{"n_layer": 8, "n_head": 6, "head_dim": 64, "activation": "gelu", "rope_fraction": 1.0, "bias": "none", "init_std_down": 0.00327, "lr_head": 0.00652, "warmup_steps": 200}
Each number is 500 + 50 x the weight over the matrix's rms, rounded and kept within 0 to 999. Layers, rows and columns count from 0. Numbers have three digits each.

# layer 3 MLP down (transposed), 1920x384, rms 0.149, rows 1405-1454, columns 320-383
535551507504497561538465546505500539428471548488489522424460530453454472527551468449496589445556527572563528540487531466504436438418580432450550499486549473577581533529526483467540455559504528
459536490496445418475486448445427478489547466563531570524548533471569581580477475589456540507563440438533541487509553477465495503470497515474418482505472427496470477483528549440566533590510510
487476519538546496429417440538420564459407524532477446466461490520391457508484479439543530480540462470444428511591514495407580459462497509542550508609562473464493515589539491526479564591392474
492504534486502542513533504424547510560520410520515500443535495482475555497525417489519435569539523548461521496482576562572514463482488467463481490510482400480496507548444504473504514504363525
387516573569492444453493562490489470456496500437516542471556478478612449549525443492463466506458488512419462383483527449506536415450467517551585524394481556535508568424463551427419457449434576
488471571514511550465520496531601454604463483494547519460543548539481475501526569555486507509504507601446456528430471515424403570419536447490515528563525484533489488496464531522472512558494474
592540508502544507623552414541417440529496415459541523509541527483494500458418489514531529493512549495448511537488464504554473447523472600484413367487611546522525492507541500476469516492508575
563585569507493473559463480528503454533506424558534427487487558505560503488479497577564464493498473465476497472564486426541464526546580525528469504437538492501462519503525512489448530472430542
430464483507459531552476610566555437545563508555448472482476400450415483537510423489533531561506506489467428524389474483571391505523450612533448593524392481527452350499520404517405600551581498
540570571510526504583450542489552424570521531545525508524467365463581488467565539516434496493472399474530496555538498554480514488481464568455538525495396504484452491437497528451520501433503556
468482496470525405497513538530526519475490547460556468489561590497514548497516443457534535573519523440507452521608505571566526472395550446520399500590485453475530472457499540438508538518501489
554428550466486509511549519502420521443473479544476474524468498470458509509570399441485504537527561450454526524438546493511536538452417458508475502653527513527483593527533399372459375440497563
440453481529503510526491479435420507524504484560496565492494557487471455469511454478456519470524576414420555477483586528518478440476436513658421478463491511433524566498443524515508566530488486
511546537541513502575533529504558553471502515478479523402520522575573473441484509458451507420494436472439548493539489506528550433512361421467504491465538537521504462460543489497464563521458504
495527476357549495530509519480528493486421501426518465435408437616499487471507553542556543459554573508456475536464532468537519523536506530471524499497515528578496560523536494501565520521588469
479474477518438474511531555525491490424486471538542548411548464540478610450457555442550540527501462470488552596463525557530522558534556506428538492458469449491426499545516441498469454471441542
493419495416414424493412541536585448381552409494506446493463507395517456552406489548440493507427470456514481410531462546435527508530416483563448438496546441388420471549472410458509530441501471
526486551528546531561567483522547583520497480612573565426431498474434538542548462427491528563577522478587487497495526447431507500472530493478463568529488465521519527545590533434561620538582539
548498537549476560449493419480516399453494525603525506475470520535490601514448537547395502550574508502526516488476511459510521440374533480410476517495551407458502389476480475454511539546535475
517480511440598552456447552492455471506538431480480440454508551618494560467484503557522470429510584579479555429492494532554521494473410446514525459488593577429442538549505599540449379476477513
646545440596505502471546498452522528572531441531395594526576453493504462398410551577533383518557451539537493461531354486402493495435540609575491558521506572420587485480505452464474526453478574
524484398529571424550477522500519596529482507548583514520442453383450491483445510411497465503555524502557516578535508514585419636460458545617495537518524515387492537505556439478556447545514506
442458583512456542507519349530571509457552528410425504562486514488525401544494437537514526481359500605401416520553532595469504518436516506523468513540459512524462543516433557446480530521502449
367555407405595563572454502490551407509490451503395526484499557536556491450525443503552494531658401546476393480513473501494493565560505508534540530408494504465490461517510544478441571589575437
463503505539411441552466484543544582511538501589554479467512440505508544527539545456387455564579439326521551482550571506420474436508484494506585523598565518570521506544429469417612456493424524
519517428577428485444590545401528605427481515502640440492520535524464526435483571481409458394531579438505405500442580503488518489505354445620461522420518476528528470476373527526543523525462451
538476480391531494507470489468454373435415484496557453526472461578514430515532428498535573543529513490534499451525513496439569434514526432442487548458487460561452475557526400446475492521543524
529543520544504469434505377492441537482523544571511404484533475483499505431501479519485425569520510565521532527520629520443510507549443490538539571461442508472453534544546477515403434520458493
489451600514512541491383438436598543481479536577470492462564556430501537492506561581500501493523550528429494627470455501458544533575455589567459477434513498440479542463535635531534552496523521
501479495490517443553425457525555584518414488609535554596501533513400485584505435523484538517537634506498505632448536457407395494525509522536451559477533600504512601450543484421490539513472464
480415502448409556509453548469571508443461537480540531528464498463444523518534641458474547597416506535554527489575367437510484567510488482533525490573478530497483430424536463475535570477368605
557587535509581568550490493509541422476467491457526550453430391446448445478524522452402495501526559430423593454464475438503462513508467503427478416461480407445468488559537511544411457592451495
525519504546596540477517497501504604426511543539565485559423490521500436526533538607554494479420471555454491426508440562646499450507516505431514473514423411601480496539522536528537505472425564
458434505572500512507494486575438528536533547451573570553479478392434518426417475530551422435439633496599482344495445573448574575531522513414412509401527467438500568482404418644459542571507458
534470489510558501519458483518443579603503456551456453481555528551470555497514558528493646535531547499459470486509494457627591505470503491614486473414375529559524495527500552504530577468456489
430489465481501448566430597498476559426551599525412583579500567496495493473463452465508527432504399507532497507532556500520504432514589533526528451445477570556578517496459460464436521463613459
536420484575481490470517458428493488442501521428557567470526432512479534533542572568583443529546506566479466520402613500505507510425502512414615489536542478472497521480564538519486498454452502
571520609499453507479499516519560486532416500417509426557441534464435426517477475506507484489511497509449531503506496513514515500530423463473455593461513532476490496502423553478529468460531601
516497448552492437466451506585460522491440582517482385518492604578484510481491499539426493534428512523571522437462529474448510569472436483564451549475555589514472461484436594592580544488545470
496489581469473554469445538588418488550496514458474487578529526516533449530338463504428465525508514572462507495513492458491485510502552500520478514509544491467448483485514460561567550603468508
483495577502598522460569545472467540528497514526559537602494580519511417574549538545499496515568483449580521559504570459440444494516479512532500510495541550537495545546498451587623445512488463
563477544503497532509531520479487537485571598496446582382532538495536490571551566481437469459586543643565474435515441518462370452468556449504581389492497459455466494594509531501530534519526408
451523557518481545450416441528474469456493480509570452442408446478592425543506473511440538520491513542455564430490471530510483510543507498563508558448563404458503507453488566533487567413483409
483525540510403486521561523480588476607554472498448560500542522537393477489516547438597511480526500487508382501556427420518518534436508489540524551466466477428514476554363474610548488489372585
478482515537512502539418469440608567510579473409467463516445567566440502442498526480505489575534475511499514549484447474482478425376534413480535410461503432517464526468504568530509539588412446
546583420538510637474432551460434530495525506537485472529557407481628551488482455503536463521535487465523513445575467619580504566505442552472457469474452393587495500489473495473408483468502556
490519463481542402531443549474509494541529478486551487532463511552494403476505509544537435527531403522500557576498488521493433477467519434489472528482466464535446407508548430465602514552497564
556468459402447423461508487452542484490475507522516542511468497453591597552380504448496513457498488496479539526569453537520508483533413563557556510530581498421575589504438559586518499462405406
471474564554481612497504490494490516527490547518437384565533496539489534437504559524484571509571540464399561610490500482466415401435556490520390443539524538519581517523483462457494588533647539
458438505521457427506468553549492541468546491460604459488548546503492463455531530434490466507557501593525579505476513446544547465474467529545475534517465486479526529554463468419451413460513491
# layer 3 MLP up, 1920x384, rms 0.161, rows 1406-1455, columns 320-383
437369605509520579441461565524447441531462571432447442504439519529475500463455428524496490501469518605403484515443416519545520501380432502537577419505503478487516571505485498532447465530595479
511491542459465439539516429499508466538428454447523458572550588439441547427488449597468468489534408454487461537368581507562611604504507580453534604565474449493468514482432587543443471514494461
478552477484494414543575471509538535433391510435440460499505526483430541491522476482495459461522534450495491508534519586459525474539452498477469469426584540503523504528510483496465467491460455
497537430534514489475504462527501484551495534590500470592459416399498509508513533543575558459422619506514484497459456516492462555485467492574554549453465530488542485517481446472525508478442548
473463459473510451518471472443546439505446525439461554571419509510531489462503427497488532507520479437518504470489579493457499498567431582486521472517478481555498418595462529482484420441549516
458520488450520409476530493526503587409512508565441555462496478534510556477499549348472527517420467363551493479448447606544609511535492513536595618498504570481537598525473519509514501472575516
512407490467503467406484492495516498500507523470498553495497527573464593580474510505512325461531505504557522427486441511465464479480519558440468488453518447532536429496535477474482524460515367
603562508504458506503496540541451479496488569492477552555590470402525513541566470508515458450432546559552541556529537532517481533496547478629502480431481460464433344433425562481452598479638436
590437479476478543460528450559444542477568495587507460484577552473594552563496527544542484441499488562426531462381476491542516555550516411469464473476499501591557488507547461477486455523486547
564469517493508584450475488534452521485572584564411504480470488495542533474517553516478530411503483534492581460439474444452487452651480538467573473391420508468501472527460469546528419565569476
527431516450541489433484515553512439587539573455459523505556480506549487562463489545451592481553498488506549441533495403499514472564605457472573508481446405570517478563518420516535516554496406
490443572503501550512504476509439428472519478497513394476499473447528526509492518520488429492449532497509455570409521462529495526475567531453592489421498528529422457496500457568486447534482539
467525458488539478524497455468421539469463490498480504511511576394411529504563499513478499459396511509481495467457540517515547556582591550617564516571483433472462577535456430581506522476562499
476486524485520482597527454565551500549476574465474510521527529455473542484461537520480498446475399570552531483508526480479509432563519518498468574446515547529449413523562501482458600509506492
525562462514533454460533534543438553560454460508488463476541597581475544599580473493484531407560573423408529408539490568527477479438494584524514536517533532584467526520532471518478504593500435
504519491365550397508484493515564534482498405516530420453507548489468505372557375498494499481517439480457457477575532511402481492553428506493568501419543425448458484521486598395573459556498439
427471629474526446576531564449408461467508516569451523468550535600520519467532454525516470537498568492474564568498461596413435606453579609450523564519590467532530517466479524453526536432487472
490459464455446495490441489496482514426480530456583566444569404466485574525499515494496547427398534552527554442455533513516530573483523528465480485551430504431475540473462530542455471500457461
494463503521531498434549462458440493475530483532413503544551490517549452552489429521420542461517491486498498422460475486517487506562528513496554503459536414580600473514524523462474498455519592
558496472465446478438506539434452491508392556491568546499452499506427529486486456502511464516467549485487499578505461475495509583520497411506542552566501484520467469528592521563574518453516512
496416440461622501561484454460492436485440492477463548592450473574507468533519577525564421434453573462492510488508615548423542405524495590488537503470500490539557573447525546454453503586419439
452558399529511537517474570529456577531396467590545534511571426484517544503514479571512441476547518446472501518575430486590528561505466598599612436494485465470416526547457504493601516468382486
536514475451400403461452501499431504462445595518626617527604467464493642395520484534496652562529533521499496514527513497505505453542495508544592466574483481385467363531475546476623513444523464
402559513438498562535456495572557551502511547548617546519468555506519507488502441461577494422532401455490480544520472439539512418550526519438485516493543491571451496532480494406460494517429505
529460449449482451535525458523555518448479513475556528560504543519425568414464476485527423488496551399459530494593465544521556482525526533583447498499468491515523579451423445407498491502500552
453466446381539414575493428514569482524539464488448494496438451515550607401529511558565526547509485484457496601474519518479468482552583467519549538551448556580417454511418551495545518542519466
515546479389507466458565600520532488502542525493592742538462542499551472517552440500450548441473526488515513459481470518487497504414525533447487395472519470531514481486548511471525566613513449
381504468514510547540442438470482576537554539402559556560486432631540443587465574517468529591526469542587542467599473478484472467487517520476441584499556527441515513578496461566554440545487501
566471452560444512498554436489515551464555492425544507545567558463435480546468458542508466478384406517501507438529543466569447524513494467422503490443476580500574516518462522471414492461484465
474484449517530533531451465550556528497449445540519541454495623484539544463460515554488498412515488539573521516510550591508513635531468430473445486505553457461595443592473593413533539474452512
569509523532451428467452434398458469466503533519550480566411561524468424466533476439551466470541413438462474484584476467477463472420482484561502415521459460530575463479523531573443534506481482
506501507490468447399453405515490425551399399536492481493483532456408416416526492504479459540565526529571445555521522424470593469450551519515455545531505447416537511474579379596489430511552599
423445539521620526456578411508488494522397544406493579445505476442534513575629387535542475371480587411492515367489527470360431508595518507444543502444414515520454460499509474481568561434434447
496464549563465565421501505471505497460488564452513565480445463525571480527449525517469408532459434480510572497485500603453419505533580524490524461570554453452509405445487434516481449426487531
413529425529509424572459497520574502570601494544555550451491468436530512537572508539563450538478545504435500492555455558553474464464553485515502515555539489542572550554515560525554440477530536
471462474461594494467455562541505493531418471632517465570511513513507500456405461461511522528519372464413564512499462454533578492561480507608414498385501478474493436595473532544479478538465542
453451411497395527400452510501380509487480498502483613532523552525507407424550498465517491479433490546517523488539480515504407416495523505522478364553556553468467490436399458433405474544503420
383517424552418449439541438535432479454524513562473563429515397423512481508565436557499558510506485514572549446531477573604483532424427579463528510473509461534512565399509515550527495574506478
454597502501487596501499529497520461544462537471569471559537520455482417466641398411407651491506606564347459476403454431471491513492440543528470456504468527554519441467512482498481509351477542
480501404545463555540526526561494475518582513508517482473467437457519488500447363481461574520401532613417445506546534473462533527552489476482528489470475488500444544443473556481548491462505511
439537475550426484586510482555582591527536525521413526509552396470453513484487455510514449552491629441438439397717528444498457496457576541557486487411493451557492433532428562520522611586478542
519514544474506528445448532508526477483533491566467508558554448587460530494442458490467571517520514497522447517513528399496524492477447531417436417567459562571465535488448358501503451498418528
411421441558531533622589489386476585400570580439479533476520546502425477410572557541470576507529431453552535453507493522478470427473479491486479454560595444573472558477543543517509485573509619
526526522474497425458407473529564490457534451442417521450511534584497472486495447535540480475513485434407458503513506535496523534428476456564489611490529548473569572477476530379527529411495466
462418476467470443549476467463518491550611507487543565520440507471556529502359505567541363492476501524478529576601533495524432543470492410520514550501459422449503467419580474452495525488473558
416516501440523591545557538458480480536536530466457590518487507499545598632600472542522534467446580553488511503492461507543466554465536488503503425594496561410464515403473565532498534474486455
428588514535488480522587457496474443362446451504573507547511594434434542429539547551419564457511523570478467484448526453576558575488568423495479527495423569538435557479508472566498507463546538
407567516490555540489589438532431561482590508491438588516393520630535391477455585465492549538425482547368531506536442489420485534524478472584578535581488476462540431527511488415578445514556513
536565449457531510416497416475476492503462493486527509477476477490472544441536538561504403442419546386549484436439510529459459496474450511476472446566542456488505490586570441542441417570473585
496518559426535537450480506538515543493452561512575396508492537500542540502555515441469413546479427529530403415504523523532510459511463524429467524513492478547499473467475459518540533455447536